Weights of a small transformer language model: normalized queries and keys.
Each number is 500 + 40 x the weight over its row's rms, rounded and kept within 0 to 999. Layers, rows and columns count from 0. Numbers have three digits each. The size before them is the row's rms in percent of the matrix's.

# up: layer 5 MLP up, 768x192, rms 0.139, rows 444-475, columns 0-95
# down: layer 5 MLP down (transposed), 768x192, rms 0.0331, rows 444-475, columns 0-95
up444 098:465473450478451491445480581553563443491425441505548532474577535477500545484528472503534555522455493466596534467528562480469500550495494533515501522468468453557498504530507446431553504463472501549504451482542494584469428482496480578563534452512455489483516524473511492540564476538498571489
down444 094:513525487533529514506526498439500444462506495523528470502444541480485507490465485522516451484498508496491469408465521433413487498559480446489519466455528509515420511584508438513430494488503473471518413494477489462522625578548504545437522510452549525497537485605490469504527495475530485456
up445 101:442476508512464446526504488542534509478498487578507488506475489500465513522528473570477468467530516503669544486488555502487522536477485475533491495481489506552485449486466527526466533528535498548470468521462418476498563518569529446498470530533496471526533450493449540507506492516464401483
down445 106:500510462471556503495534518513435537503461463563468472489478563416508528505544464494470528550501526475505501455550426569522536501513481487492533516428551561506514448515521521508613570603487461491500439389484454497488531494542514494538472522571492400459469459447497502503455468486503534573
up446 115:539535514481489438504507441559478444501476476527511499487590547596501550472525429483439575508525441511511518487571555477491474438440481484498610524555556540567521537562476495542518518504541463508485470465477523525524442564475556520501526491541521562507470441517439527513485522487476577477
down446 109:532569491461474510478527461518542482530563539477484497505506490536514497496493463460521540499453535525430466449512488512479560469527501476545449439470513566470419481415512446509526519466553495512494525562427469530477425516506466532477531497472554486502546413459523509561511531459486492492
up447 099:549508506499531554437454487458475419513399440485507457492486457475433528523405462568469476513560451533531544433520511564429473563505492525430513603527552539507488522528488487471501511435498432496478512517510507460502507465537504481528437469467492493578493470445485550487499408473424493510
down447 101:538522443521474482516503529485440548525472525584468503585530497497502472436560506544471473505472502556524544537532456588529493506463532512503602497535484450495442445475489434464443483430505458513520500496570461460452497462542524518500578489522519448499455543508421517520499492545483480484
up448 106:494576475535467576503514427468501472499568531541471533492530454492461526490548471481442514491491432464501476502452543383480541527450433484545449474486458436487489546516480514508536497503490518578462462470516547504588517509538520516510525507522474495511431397477555468474576516482458476450
down448 100:473488485520528588566534526519455487496554444471504541459461490473467466470509444441459428545456439555467482565479509578516580568516489499512509521552511531544612539446416478527459452484537523487485468519456541523513463500464528503469495537543544455526454461510532514545522618515453480461
up449 099:504499509481487496515520386556484434547511500507517429529580529507478455494529507587485568493487457498519477510513532484536538468503498441515496528469457500545480508541547571472556486453435502518492534487502575530495434539491458475452500492482516556495482522508491487586496513511485496518
down449 095:481529461438584520491518473472492499506505493447463463427476522512492498586552532441521506504485480448450493495493498435440530590477440437462494567558476493448592525528442531498503404515532466507520503505493500510507476480518536528453545524484535479516494610517475519390520506497483509537
up450 096:500545442537455492476515466521475521473509563556460523565520533518528510508572494468453463415569484423517546460468503528502534488527481548522486514494479468519487496495569458504502483498450505516493497522486515583525496581511447557443497484515443563588449507493445503432523465553501479395
down450 104:470426557507470545494609525592524456448470445523460578486550517454498446469426424523468506456473511442486491509593506492508454522543468493534473554503538532548532505556523502472462436540541553462518579509529491498524484518472568524478453489461510505544596544541472535509511475483526454555
up451 104:552503521523519495459506454533411480513517466455476523472490574534461530434490446450476540529493506483485565499490578440500566458449463523476499569495473562474464486482563514568487537517450464492557502529564517544527485519521542428526454541471557488461526499500520567528570437535508541423
down451 097:478458453462525475465497498522406483551460476476528463446473533490490512486492528507375474463525576430496495452471513488490491470492480378520561574527524447481516522555498430452532503551566459541492500514500560470558441518528462495508440502514507493478555491447527536542543537473534499474
up452 082:547544496496493512478510537555490542524501525525477454589492492518477492507477505538521513476487496550386484513489515571424443525497467538497489438560490497471571456448460513462468523532535503464521526514551442444521505496455517557461580474448514543512512545466461497505536490475442575503
down452 080:476555394500486509518549542449445528535463556498525472579510510492514491452526471481557533463475550551498539467565459449568493540438466460544481471500465522500475524579578489497496489460545479462499438484483474453567510504467559598510547524574419498513522489523590486509541448409501491453
up453 111:542385553430449437549523441506456503499434537498459491546564555460473515465569515551443484510489482491464510506468490520487560416446568499586541505457502458449537540457508502474457549479510513492534517449519499561544443418516478574502561440428502477510550547579546453454513420450408483488
down453 106:447488411521455466459494447489540516491603502503518562514547524511567499498524467471545557487510491512549496495437463534476504481573461516537539480431518573492511504388514488531544500485503470517451491472518427412418532513520495465496518533616558529418522459494428449509500546510549493479
up454 088:465545475502498528525455508555409491453552479448508470500451522531467514473555541480546507507470568429482471496552477523446541505512488458490515502528564535407527495477542485491454452389549510524531476494536534463539485493424504494485493488490500516553540528492449446496524472470488539520
down454 083:473486472449510538462511464549488556464569439487517486499509490490450458506523568566492510533493588532508490507533506533469507432504478558523491534414451452495594488459507507482501524445489472443502561539518535468426523404451489471542593490458541484448511522487526436573549575504456538531
up455 089:515527521556488532547524592508395439438471549491509508467552559445544489497540457548529511459506567505607505450454507501525491411524527448461477490472556377493526560483518499504453501557439517492493448513533486541541498459506474420479484444612505502552513538478537402447496499476481458507
down455 092:534516457476465521523470449492531523523456488440456524514480436466436563501558448541496440527493513483539530452485432558520563549504488489478563534470506487430504547498474506565525513453538550388516425508444483445440554522501514463481538527488551473460518488474448560557482504500465471443
up456 101:487542598508501396561516543457506522478404461576564506546502586438505436480558474506511472483483463451482529467491514577511486514467475489507482484467438584469578503449537509497547531478459470449522476557473561536484515498490542456527475400477497526492519437510555447540469489520498593467
down456 099:505501503530488472503531473560551534471488476438513480493515498555492494493509526505528515502447478538591525610413448413473527477538529576479489498527502530450491408520530505465463534538549536458522522525414524484460439449474478531496523507555494459507582521504466541398551577528523449514
up457 090:509444484511521564476506477548470515493439527493507492477440551434478449530487485489526416474449489476434443506529517483360520449471476530491509491490488519535553539560514451401467445513529522508450481556536461502494532491459495492433490512503486426466486462463491434457488464533520461449
down457 095:443467531503522562548511551491546541507420456483498512583442524497479533564550458478457525457489487488447564501572538463511466479530479516489468434469560478562522485448526480426560481494435513507502424435485451523541549536443492540589479548481513528521480502518547484530481498573480501580
up458 111:457479463496469507518524610510490543503452445474490506432491543478505477535490464494428535529486494487523568533536501479573492470553541471488500452498457527455518547530474401480508496495497519432460471634530462543508487488465517508547509497601511474452497441548514548509495484522491518419
down458 102:465509493455451526481523604519485544431514438574470457531507460473561521494472538477531496485483569466529481462545516550491475636416459458484461452495448448427483545489526510534498492452561447572565523520497444526491487466458445479494518515559500467534553456491541471550510513496494532488
up459 091:489564461458454567566491509476467459459452447477491516513526468514521503472484445534499439484494449528510526488478481574518462511476488504527551508534449465522482581478532489559481542406468522461454560458435422430453440501527470397477565516513548469535537499532530503503476383516539451496
down459 093:481491487508559471497464521543503549582477553564557473511486536458429473524528548449424540507491511499464491493451534500495463464459455501495460464479573487410494535497519516501419446465503538532487505563548517566527522500487474467514471480413492557554529476480522545404474478551467540476
up460 100:539505490525538434524479560461444538454526528519504430531521542468487480530471520518485519543497456539519457488549575544499446461422473468510447460461567562456489480454521519456446476440443449548470487453532500555479489471464485520516498517441485495561502488507504481608515479467482467430
down460 095:518496472419509522492539581491495586506508468571470534571496567490514527515437531404532436483493495446536450492572458489457453410472462473459501490503521454544450524484407496473503516578580497500487517495470491526530574473448469505403594555443516489550503508452549572549494550521523525443
up461 078:522465595496551510449456507483460515524477428566496508494512490489456498578506508479474463444523518492382550452515395475534423531528436492480503473512510474465506528480491488501553536467501475500492434497517510640551477580539513496486507482456503576531517474534519574490565489464480538514
down461 078:503459526466421565518463494481523527544514456542497489383524520500560469597463477542559503512512481550383482518515463486492547544463471544525484496527464528560446510482507543508447528527501431427477509492507481563552505461545555556476525570471455439566497463423504508482480495477562526477
up462 120:475509473550516529414468451525480531486514545560546482485474575506540458519525524524512602445521572483506501477519474502485502435500426511517530485417417509485485540438601538486484539512467479489503493552484474427515478543507498453494484494528418444511503466446525497510461479500500529482
down462 107:570512555550575502446409522554498446534527552542537497496448535488414459546484512513545470507501421452522475549468457481524517492564485507589477556503532472493552522532483484517526458408430511548492462515484461499502527594498424532471429511428457525525497465422484527564516439542476457519
up463 107:542537457542551408462517483440559476451534507487506472501425493540443459561471525489549539476452495519476551440569621505504504437424468526497483504460561519465487458504546482478496526539462541455453505518437487549467457503469443462440456536512539475578515474526548478453485530527536506504
down463 097:508557456446567464559463441444558486447516525460506451440506509463561506523518459489542477492451484545562402526558501529567474494495440446510441463504435562474514536503499485534505453498457511530550524448488492413482525489449519536451444493513489474549561519465477437552555514544591532500
up464 095:473543518557478538499526510444588546543486487501530504547560511485477488512520556563514489509454480563565527515532579540455514490506507483496556459537427465510542513485467526517522610567482539531489543408476503557474492493538542509490469542463511513496518484472537521471479525550426509511
down464 090:443450516432489432551481488552472492534521592453464512469459475555581516512439442487413550511553507493451579511521457488503485524465477569457563521594477512523495543462529445513469482476557460503503474560509499566479530475446458476527526506518534472486492566418439466541465587526581585567
up465 116:543484494509563485448571515520487406590462606480567458539505451433529500506457511519498501509542516564451454474492508470487468502437538565440543488471505477484527470502522522508513470464552536512605442486463455536492530590476486503502521492502467466546503576466429522479515426443531574557
down465 114:452508490490531458575484526511491532492494429541489545446490458450383473506604564458514526512528487467459493589502468543381469506495549512561419556526498543498495514567428451545443454526458491539477530522501503534519495421545461488563434435470464507447490477494490499523495473504528407549
up466 092:497514500485483522543456491527573513495557499496571480526440549587495498414525493582481477493520520522506514567535466536457508557478539540469474476448461485525487499481516533478447500519487464537559536468436508548509511507473536483611506487518461536514579539479561448581493467490497499431
down466 092:474497418539465493449522543516522500569482433489501507491472417487503489502510469504491421506456549484523551552507476456493443522520502559519498516490511577455451443464507453466560473483454474368500496533483465474495524564488488506436503576494474548428447502538495483437455548555440505602
up467 101:488480476527474395550474556537507480389511487397574503563481526518486464499549529470522508452477504479546513498552510511470434571481556507513504507493530502471511502477464473522493512443479450589496495441510480468546475496531530525486524471470487415561466497501478531518480486524526474533
down467 111:503520527537519526491475450594496402480447572441553473477557491451495564470521505515523541478452545547492526545483485533484488520560466492472518494492529410559484575479496481491519488554455457479481496470448561498503488442515556527462494502441535432579468478464472551541508488535464533478
up468 093:534512435515493525504453473481511538431514500470582474487549517527460471493548448438411524477501511499506571586461542479476484567565466472526506496487523546530586475535491463548511521491531466464413495475499412501518472461484454461530510541527555524503501514465520394470524469498498531553
down468 100:488468463467524495460527466556483495523510510543512526550518506510480505496514586522498499603502488437526532489481442450515484513433464481540553564441447417494456559454531560483540518572482453537535531427501521486498490559529475542536429553497486510517458507516499541457473470520553453492
up469 095:469572560502460533471441469489550558438516560475469431511534525464515536553484448486542568533544490497574580566358481515477525510477465525416497506487477487468542496521491496515458586479440479494502513528541556525464513500471488482511525555541513518547475501552507470503438536505416459527
down469 088:493520486558492531492528549530481467514512508502499504447523494456454507418507495508482565470495510522452423454474494511482454447490484459421496442542441514528489514518497514515469507458505430541507531515523453460547509506451545628508492496547472505463491437469512483534507520549566483507
up470 106:443546569579487513523466546550499564501552459418468434550493450470539497510511526492525467517567520559457491487442566496416424500508584476496468545471532395508502545521441490517507436487538533591512471544539531551480420516552477503487529454525432507493507458457474525510496466522528520525
down470 112:524588523462470573515532508562475566493471544538491439516457461499496472502493502471494442501548520539439422529527512457520565537510524513541465500503462451466448468531492525545509391531488480534510542497519484456457550447516546562502497500458512544483495440468458483531452499478555481555
up471 104:493482571561486422493511459440487521561566508534453482484525516525550510450483513480496496513395431493478502457585400509492538500525500576451524510507539501490524536543540562477520551488468525452508538473489434489523427524553488511439474513491403526466512433549565582441481517467478507534
down471 100:439499547503475505514562494523564505459500471578535570493508524432428522474555481530575583604459552495484498538456490504515468499537532467433461519469428504444490466512486509477483475500520485480545401534482475474562493518497521539522473448547448513450500517466513485530507550429506482502
up472 103:465514498410481486502458489486560484519506463501490440524458490484525473479537477495472563512471528481466586471567488428464491491519454480470462519520536453505515513469522549509498459580494454506516550503497506501544490515514454432541517463518537564551494465408447499512509444474491487483
down472 098:489458509529515494468427489529556540554523486465489512520560522494513423418531474557476505454518437441460506445582518593468476459551418491511476573506550469518459452406542507529483505532506490506460516557583430496471472486536535496512518423440532467482464456469480561484486527435480487405
up473 107:477540506444479449412433564443536505481526462511519529516491500545439503454515465431609521525477474448506422488481520402526499516443523497493585529420490529533468488458512474411513430470537488551498500549530533520411476529515499506517529496578543533521568515515504466490554534500505465576
down473 099:496435570551480496469556518453546477457497521505439489526479526473519426500535508530440468535520527496512475584518470462502574625527491513491545501526394566511488489512494489441467536492529586512570490504454504540553486518497517406419442524462503531513502507459530501498439440489488514498
up474 092:482565491475497506499479451437492518520471443511557491493511453513568464534505537454408530496634549542527535494495473452518429467520589549474508512477486498529481439558551508477454492450482507522491526523535535482494473461487541499516510554530512530559428463514539546575505537485535532478
down474 090:458513522474428457495483511538591522505488572547548499533482477552508571594468557463479500539508545497434486547425492536473505503474500503515555559485545450466523502490510510558510552462482499476524529511521529486478510528527451464505505480416516551477463470533530507522530504538488514481
up475 098:571475491553503459459482492424543491519562511426529437584504415505455499474440481491466537501505457526539515510551559472581507456439461498568515488491477425488452476495467506549537465544528556538502518574469497482487474518558461512521532481514506488538461496454426429514470460577483529574
down475 102:477494469475514475450575554527552557438427493537488576538488519452520540484496471436461482535526459487524445508485493481498510468529449528504441482474543365538525512486452495510452521489499501525457492573560434498454555438501443542537431571470499559558484539517531537475485470475521535472